Part of a small language model's weights.
Size: 8 layers, width 96, 4 heads of 32, MLP 384 GELU, vocabulary 2048, 1.38M parameters.
Architecture: RMSNorm before each block, rotary positions, no biases in attention or MLP, untied embeddings.
Training: a variant of Muon for these matrices, 84M tokens, 3118 steps.
Each number is 500 + 25 x the weight over the matrix's rms, rounded and kept within 0 to 999. Layers, rows and columns count from 0. Numbers have three digits each.

# down: layer 5 MLP down (transposed), 384x96, rms 0.0315, rows 21-52, columns 0-95
# up: layer 5 MLP up, 384x96, rms 0.0665, rows 22-53, columns 0-95
down21:475453486518497435461526511477481477482512495508510537536528492492461541493483487568530582483534511537474443482485534499515497508512504485471543449509508530467464481519525449473496512527482551507472492513549485510460484457538463466472532521515542531514442523476538505470536493486454492473
up22:458490543448518477436520540561513504542568547476512514531462536454564473520538496421478543459547505534469470539479456540538506482493565465460499498533499463484471520514507471496530477494486555490517492516509542541526488463505481492455519510528488559460508482484498517492479478517515519562
down22:530499484517472506514482486497491519479519540491490498483487542539519505455446473441507505521504549523508553547468559475478435485494537533489467476539529529485584483479482609543526478518492476496526550479436480511497497529513545465480507464551523486486459466483485485551494501500506473489
up23:481503491529491480505545471485510552504461546479512512521486485517489511519495485461558520453511504508472488491521478486504447517486544560469521509510478485522525556474451542507528506509491499550477528432503477494508487488528507531490529510423534512474469482509511495491497465460536487487
down23:512507493543468518545492502499488482488491461562493482486520457498507453496440505540474506512518481525510464486481489511483514510531516491439546516447547463501521477492471504480494505525527509492543515516537499523455508508421521488503464494533468476528535538522462485512489507512514492513
up24:534496423533486478472527489537492465537488489477446522478430473493501511451519529517524417499449496520497543519499477507537503476533495525530490525496500468495454472467499524544511500460535531468479555460516497443459504467489533522503449520533428472481494541532471482531542508485509538503
down24:487440451546485565428499510500453498523560539526520505500483485423494453505474492484521514481501520485427515460503557460506490519520502453502517520494528543445535519479453551493468457538503520493494507479466450511462480490503538428473513526503462482489504491481481484506507488505432533471
up25:516496505452433522537515548493498510500480493461504473484496528491480488476495451505496522547476494521536511474500488518533513515564477557481536468508523481507479471467495558481506493576473505494503488485470512466520496455506494514505522454477497513493513484448534518529463502495514496483
down25:483517510496468494530472484500421502510516492500494515538489482493489486484532495482464490506507507504450481520499449504485493516477523482501518539490478528476521507502498524546493495488511498520533458486459482477506435540513469461502519480481540480513497486516543479506500478535489537490
up26:501496502495503496500510498498498504499493499504501502499500500503502498499508501501504499501501500495500498504495498503497495502501507501509500502498505501500498503496500500500502493504501493497502508499502497499497502498503503502501501499501503503493507500504499505508503501502497499499
down26:494504500510498502503494501501500497502503506499504502503503501493499501496500503497498495498504497497505507497503495498500496500499495493491501498501495499501502507501500503498497504494505497502502495505501493509501501504502498495496500503501503498504494504497496500490497505504500503503
up27:504499502500500502498500502499503503499499503498499498500498499499500502501504502499502500504498499497496501498502497505499500502501501500502501500501501498501498499498499501502499500505501501500498500500500500499500497499501501500499500502500501502501498502502501501497501501496503500494
down27:498505500500497502503501501501496499500502500501500501496505502498501501499498499501496497499500496501505501505497502495500500501502497498499499499499498500503506499502506505499499502501502497499503498500499501502499503503499501497501498501500497497499500499498499503500499501502499500505
up28:516502522499478509505497463505521521480525511474520472501465512491517484510477537499532511518463503498488558469515489460480510511471500494498471500487480493513473521512527530501492530494529515485493507476504501502522537468505530511524504482498530482503531508526550506491472496502475474454
down28:514517496472500489473539484531514511499446478492487497514519474470469507512526478495487504486516482470536436519500505482504514521514479472524511519477490507511529495508513483496483482534484503474502472529509509522492478508519541471506522479535522522531511509471483487486504521495518480542
up29:567540476447521521516493509460510491472488453514525471533487532492496489524507500483519553515472528494488490529470498503513483486492533464429497447530464522534504517530483477461461496517487491433523457467517469522535477515454509530512514431524534524507546497502492471477509497482510469472
down29:426497542532481486524503513562504479519503507509486433498455441414475537535511536506494504477492470542484465468515492511460495513508460506516527514523528509504523510488494496509526475515474525474471560469485503523489532483525552527525504482480458514560484507454498542509519480535498528475
up30:490489516490499496490493497506491506496520506514481513498498499496499506502510500505504510509489503508492501527503502506513506498501494499505506500512502499496490507502497489504511494511477507511508506510511504497494509494507499501508514493481499481495494503497495502504509497495499491503
down30:498494496492512499504498499504521509505489491497502498519504499501506500496487502509498484489498501510506492492510505498486502493494500486495493501491498490497509486493500503517484507503517473494493494492500495495505496514486507496506490502503505509516507506510497501503501495505503506501
up31:500506504483501490499500506501499499497482503505511507510492495492509488497514492506507513512493504510510496503524513501498488501494507505501506509494502489501489495517502486500492502505500505499500479499498508488497506505505495503492497509507515503505495502488503502513501510504499487511
down31:501507503517489518500493498498488504498510494500504492504498512500497495491499501503489479509512505499497494502484496502503509496508489484492484494499496495505502530497495508509502492500498498500496502505503509503513490491502494497495508499492494502510490507502492498500498497511506497496
up32:509461445475535503479478483517529503516491510511520515511500476505456494486516472490484494498549499521536484512475505468487496562532527490470455490507551540552454501484510502497536504527488465454526477506514443467514466484521462560483490521503469463457525548519441480516517489531476521463
down32:519517495506446505450469489485475475473494521542511489532511524541474539445490550525516533487502494441469539448514498478495471485520508512491462491519487459483520497465511470476496500489440484531506506533498514516498481559515531494466531558527489556515474488485491504492448510545476478484
up33:527545440527499449522496518440498487488529506501520436488473526432523521532508516536551515562528517481455563476454456567537518513457514508507575470526522541515539507455485487534458461456465474532522479465449510431528443518460496499467450548530495518470438510483519506531543483512516521476
down33:542511521478440525523496472489493458461516489526441504516530498453492489458474559525505523461492495480518471530494511436485556477472516507427440485490483470474496505523540391539463493459464430521513497524450501463551562567514491533492439478459463469549556498497548485504534504468490480493
up34:506501497512507494497502506501500496496498504494497502498501505487495504499494500492507500499499501492496508499493501494498506491493494502498495502505501493504505506501500499502494495507508507492499506497501512496507501501492508497495500500492500515499508503509506489503512496506498491502
down34:487500506498495497505506494505493505500498498501499501503500503505496504491493500503488503499505501497509507497508512501491492498508500493500507503493499509500500503496499497517498500487503490498495495501499499506493500511505503504490497499513501493499499505500491505498503498499515501508
up35:521421496457550515454475564453513467517529550544552511566498531509460509532477543530497555523511538461486559500456451469515513509444546472561435489490504559499602512491466505457508517593438480489447523539481500488512581474489439551501519487400516531518518464512372438481449461448549490513
down35:548460531583509535520477492500499488485527472549538498490461476602452554561402482479536467476539579534492540545458440482561485500551532467462461487539551486509561523464512512483490426525497535475432476495538555371518443494542503493466508507463484534504452515478567517525516481514523485488
up36:527500558471488478466496498504512493471518513488464520498465555496518485476528535493534521503510519518529561530470485500456484465521447503494499462515493511484505464479496437511508504482453474486500525481456494487473463492489494496532508484466507470509501555508512500460441503515480526555
down36:466488454512544560468501503468499481510525509536493525524489504448493506469490509536518485503514465519523487506483539479496575465501505465509513471451487528490522498457507526529515514490542527482485492509483489496480572496509478502544501538494564478540528483564465498495506540476468532555
up37:509504498477508502488516505500513505488477495512495498510492492494519504469516511501496505502494498496501507501514490513499512492515503507502508496498501483471514489507500503499512497493487502513499505503486498507494498514477500495496482513483494499494498488499498503489488502504471507500
down37:480501508507494507513486496515496470513518497493499482489517504499490509502495510496492464500507500502503500511508507490515519507507497501503497497500490512510476504504510512499477499521532503513513497507492498513493496512516483499512520511505492498518507517509492499497507520492509502496
up38:496515521519526490519479556484476441490477489524443458503458480504478460517518541515454492523542466441464476542477519483512514490508527509482525506547443516443536554492480582501548477475499485460519554471547509488453524486466492554494484522521481492518451510522516429525520561468515509462
down38:560528486485495509461461555547471565505485489517552561498510517504494479483442527460558508449480528487497453481502437500457502503410504509508495475463464497527519517477486511504569538504453488466471453521515543507514555498537474514500502528482517546530501449529495462550514456483501460490
up39:491486510505506493463518491496521511499494491499502506501521502497492502484507487492487485506484494498485486497501507510511509524496503503500503489492489492502493527507509500515510488495501526487481501508482521504499487494513481504509507495511496492494496503481499498499492491487491484505
down39:501526497492496486512508490513504494513510495516508496490493493514489494485494496490504495496510486481506485493503479508482505491490494507502496494509490496483512490508493483485478502513508475508507490489509480500493502501479501499507489504503480504496514508499507501498496503517516503508
up40:521480508549508457503451488492560435467497480510528481488532480466465485533470528505429502550548485499517488542434479554503573486504480486499459461569473502438510449489454505498535439539478528472486574501489503469516490461511489537535480474489503533480546555485455468537435571554511549485
down40:496493427457443557503457488406509520553496483489559463543534524475472533519472447524432480449535488479555487556435525531500468519521481506527523509484499480510508517467515524517544598515413508428516543475434534523494469512535481506483547540513501511503523493514501502449467478456521499523
up41:500494497497494500518497506506499482498499513484490498499502495479497510519515477491514490507496507506500502504499494500515505487496469513501512485498502490496500506514487503497502493531502515487508494490494484496501504499504481503503489478477514489525503492493513512490509501477520499498
down41:509510504498503498506504491510494503511498485503497507484529500503506488496481496510502504523496494491516496500501503488486475516515493498499494496522500492501505487483513505506490505500496501490499499480495495523515494510507504489501484495490489495516496492490502504507489498524501495508
up42:515495513490503495499514506498505500512490504504496508491502497497494502499506499499500495491494499492500505489509509500470496501489506499508489506516498495508495505511498486508493485511494493495518499498502514499495487493490493502491520488492505516492494499510496498508496509503504492500
down42:487491500497496501494498489496484504497510501499490516502517498496511504489493500495507499515503497502506505491498502484510497491518490485495504502505491510506515513492498509507495503486505488512489504510496493508490490501509507508505498499497495489504500505492494499482524504497493497505
up43:499499498503510493502506495502504495498489498493502492503497496509495499502502506505508493502499496491502504510502496496499502492499513505504499498503497505494500504503492492507504488506507495496495501495500501505499511507493495503501496497503507497493500494508486504512502496506490497507
down43:485503501503500504509494492502493498499504498499506509501503502498501503500498494495495506498507500504499498493500499505496501505489489493495498505496505495504496510502506501495497506493507501511504494505494500505495499504513505487503511501503510496494492506496509499495495500504502505496
up44:522487469545528521500502526531518444481466488457488512490519463495511510519466501512508505488480509498492498491522525515532536502475473522530515462480462501489522513514477499489489526518473522490475478529486536519515511506471491508548522475465483535530512484516521522506534493482501509516
down44:524478540490518513480499482541446516503517486554484506484497528498490484470487528501524498509500499477477519511474522491464507519530524508528505478509539502529509498486532510497517511488531532529499544522545483528521484525507527501470476520504504513449480490482481450489482504512522466503
up45:504497497501504500496504510503509500501502509491501492501499501502504508501504506508501504511501495499497500508505497508500495500498498508511503500501500502489497501503500503504500495508507498499499500495503503505503502504501495495495494493499502496502503496502496503500505505492500503496
down45:496508505501495507507492490497492499500497499505504502496513503497497500509494500501496496495503495499506502499503491494500501506500495501500499506501497492510509502498510506495494504503498492505502497498500512502503501500500506494498501504501497499502493502497502496503505499496504499503
up46:487559514470498499484517486482501509499516519492524509474526486509486476511489507518508512535476509527516499516472530500506515484505499463525509497501497481485494515512479520529508454495475533561534525481468499505501514468496484521510506508538517481499502508521528470519506509463496501491
down46:531486441522528504511509505480515506494502481504496485494518496490497518520515497489512471483520511490468489514530457511481522506470474525506506481508494483509484471500472489493477532517463460478523501504534498480509528548513522498500473475496520506509496511491466504501477498550466495514
up47:514534473541478470503484568513504483516500472493495504506495529488529521525486517532478484538445547533508506538503465478546519519531494500473480493525523502486494500466476452531505512469450520547537482500499471472468447535499443490449456512522506466471487564502495484473534472504476529488
down47:521484550492513476476469502502516469482437471530514526463534508545499509538538498495529504457483515467584462518508502466538462512510497462499505499490497462514523426510491475496478524532497447468477489478471459524500509467499502490523479485523436498497493512516480453522485552506484441538
up48:472514551438509486481516566455506517531501465449486548539478521492503506548521507472511524485451488514556500486467476455494501509491591494461487490504505474557443462486553471472487479426478484540412511511561528454547491459469477517478504499485509493537464469481528507498499489467536534459
down48:453453468561469526523508494566447499555549496487511457445507519486479505450485516490524526554522533510524537491535495513499513500497508457499506491496549496445464501443495496475476505557448555477538509531481528514481498516514514527512548502510457455474524524483455474464520459425535559534
up49:516522471511516479507475530560516467520522504495478494486515518502479504460511515483482537485465518496511482507481506512542450459557511477497531464553476510493501459445475551535537515565494452499555515483487492506561496515493494502542490525458524542469490473538471494511509499476518494525
down49:486454449478497510540477460500457539468495507519500460508490548493513502528504493478540505516528478529514536499530488508510558493503524453551489507483475467517532503482482500448505511503535560458530485492552502508496478520492520533501495514514482544530506527463519533495481548520505514515
up50:508480473496508518450538544489563512513504463508468513511490528544523469521461458462498481523476488491521416499489478508539522508464535482479544458500523526458538516507499485532500449503506579453518489487535474480513522476487466468484520483467505517511476510514515487496540508493494431458
down50:510547502571463580500465500476523556483495466578514481506524545512449510449496489513470525470518460534524506456496513516449497544442510475498466474530571469463545502513512462473515512515464513513490522468447524468451556466552506505507491482512565466497505498526476517498491517491444536523
up51:509452505542517473461515560419510464514462458484510468483498467494484501532498451462533479520469521478544527503496497463546509575469491478509501509546524523495608518546438532468494525449463474513557481519517483504464428518505500485517537459468497494462476485520511484504554500525480546533
down51:481487490557432508503534533511461535528467452508511501484516533544508540488507558440478490497487501537563493544415506536468459531519476519554441524513498474477522524579482474494470458510502567521499505485500533476415432505507489445492526503542475529517473521488464498520475473503464477501
up52:539522514527523497504451536477525518466462483494530490508529516505504458483521461509479510430525505485468514483458458509530515476528530499484476532538506505501447516479496458493489495473497524522509481550489482502554496464466521498469474527452452487466498490489501563488436513486505476552
down52:467508527487497511470510499529518490519480507537507525503491488437517532493496472467482473489428543452506485524525502490524473503506524521526495496535493510501502511508439488488512518534494553504486487495483531508478494449530504474513525446501589519466513492531492461479494491492485493464
up53:546485489503485508483497502501526514495508517483498497491484500497522482480506496504513517482531490476506512485478497517481513490487490508516491504497499505499496507508486519503491499490517508498496520501520509504519523494519517488500496514496519496499512494505470505506508501498493473500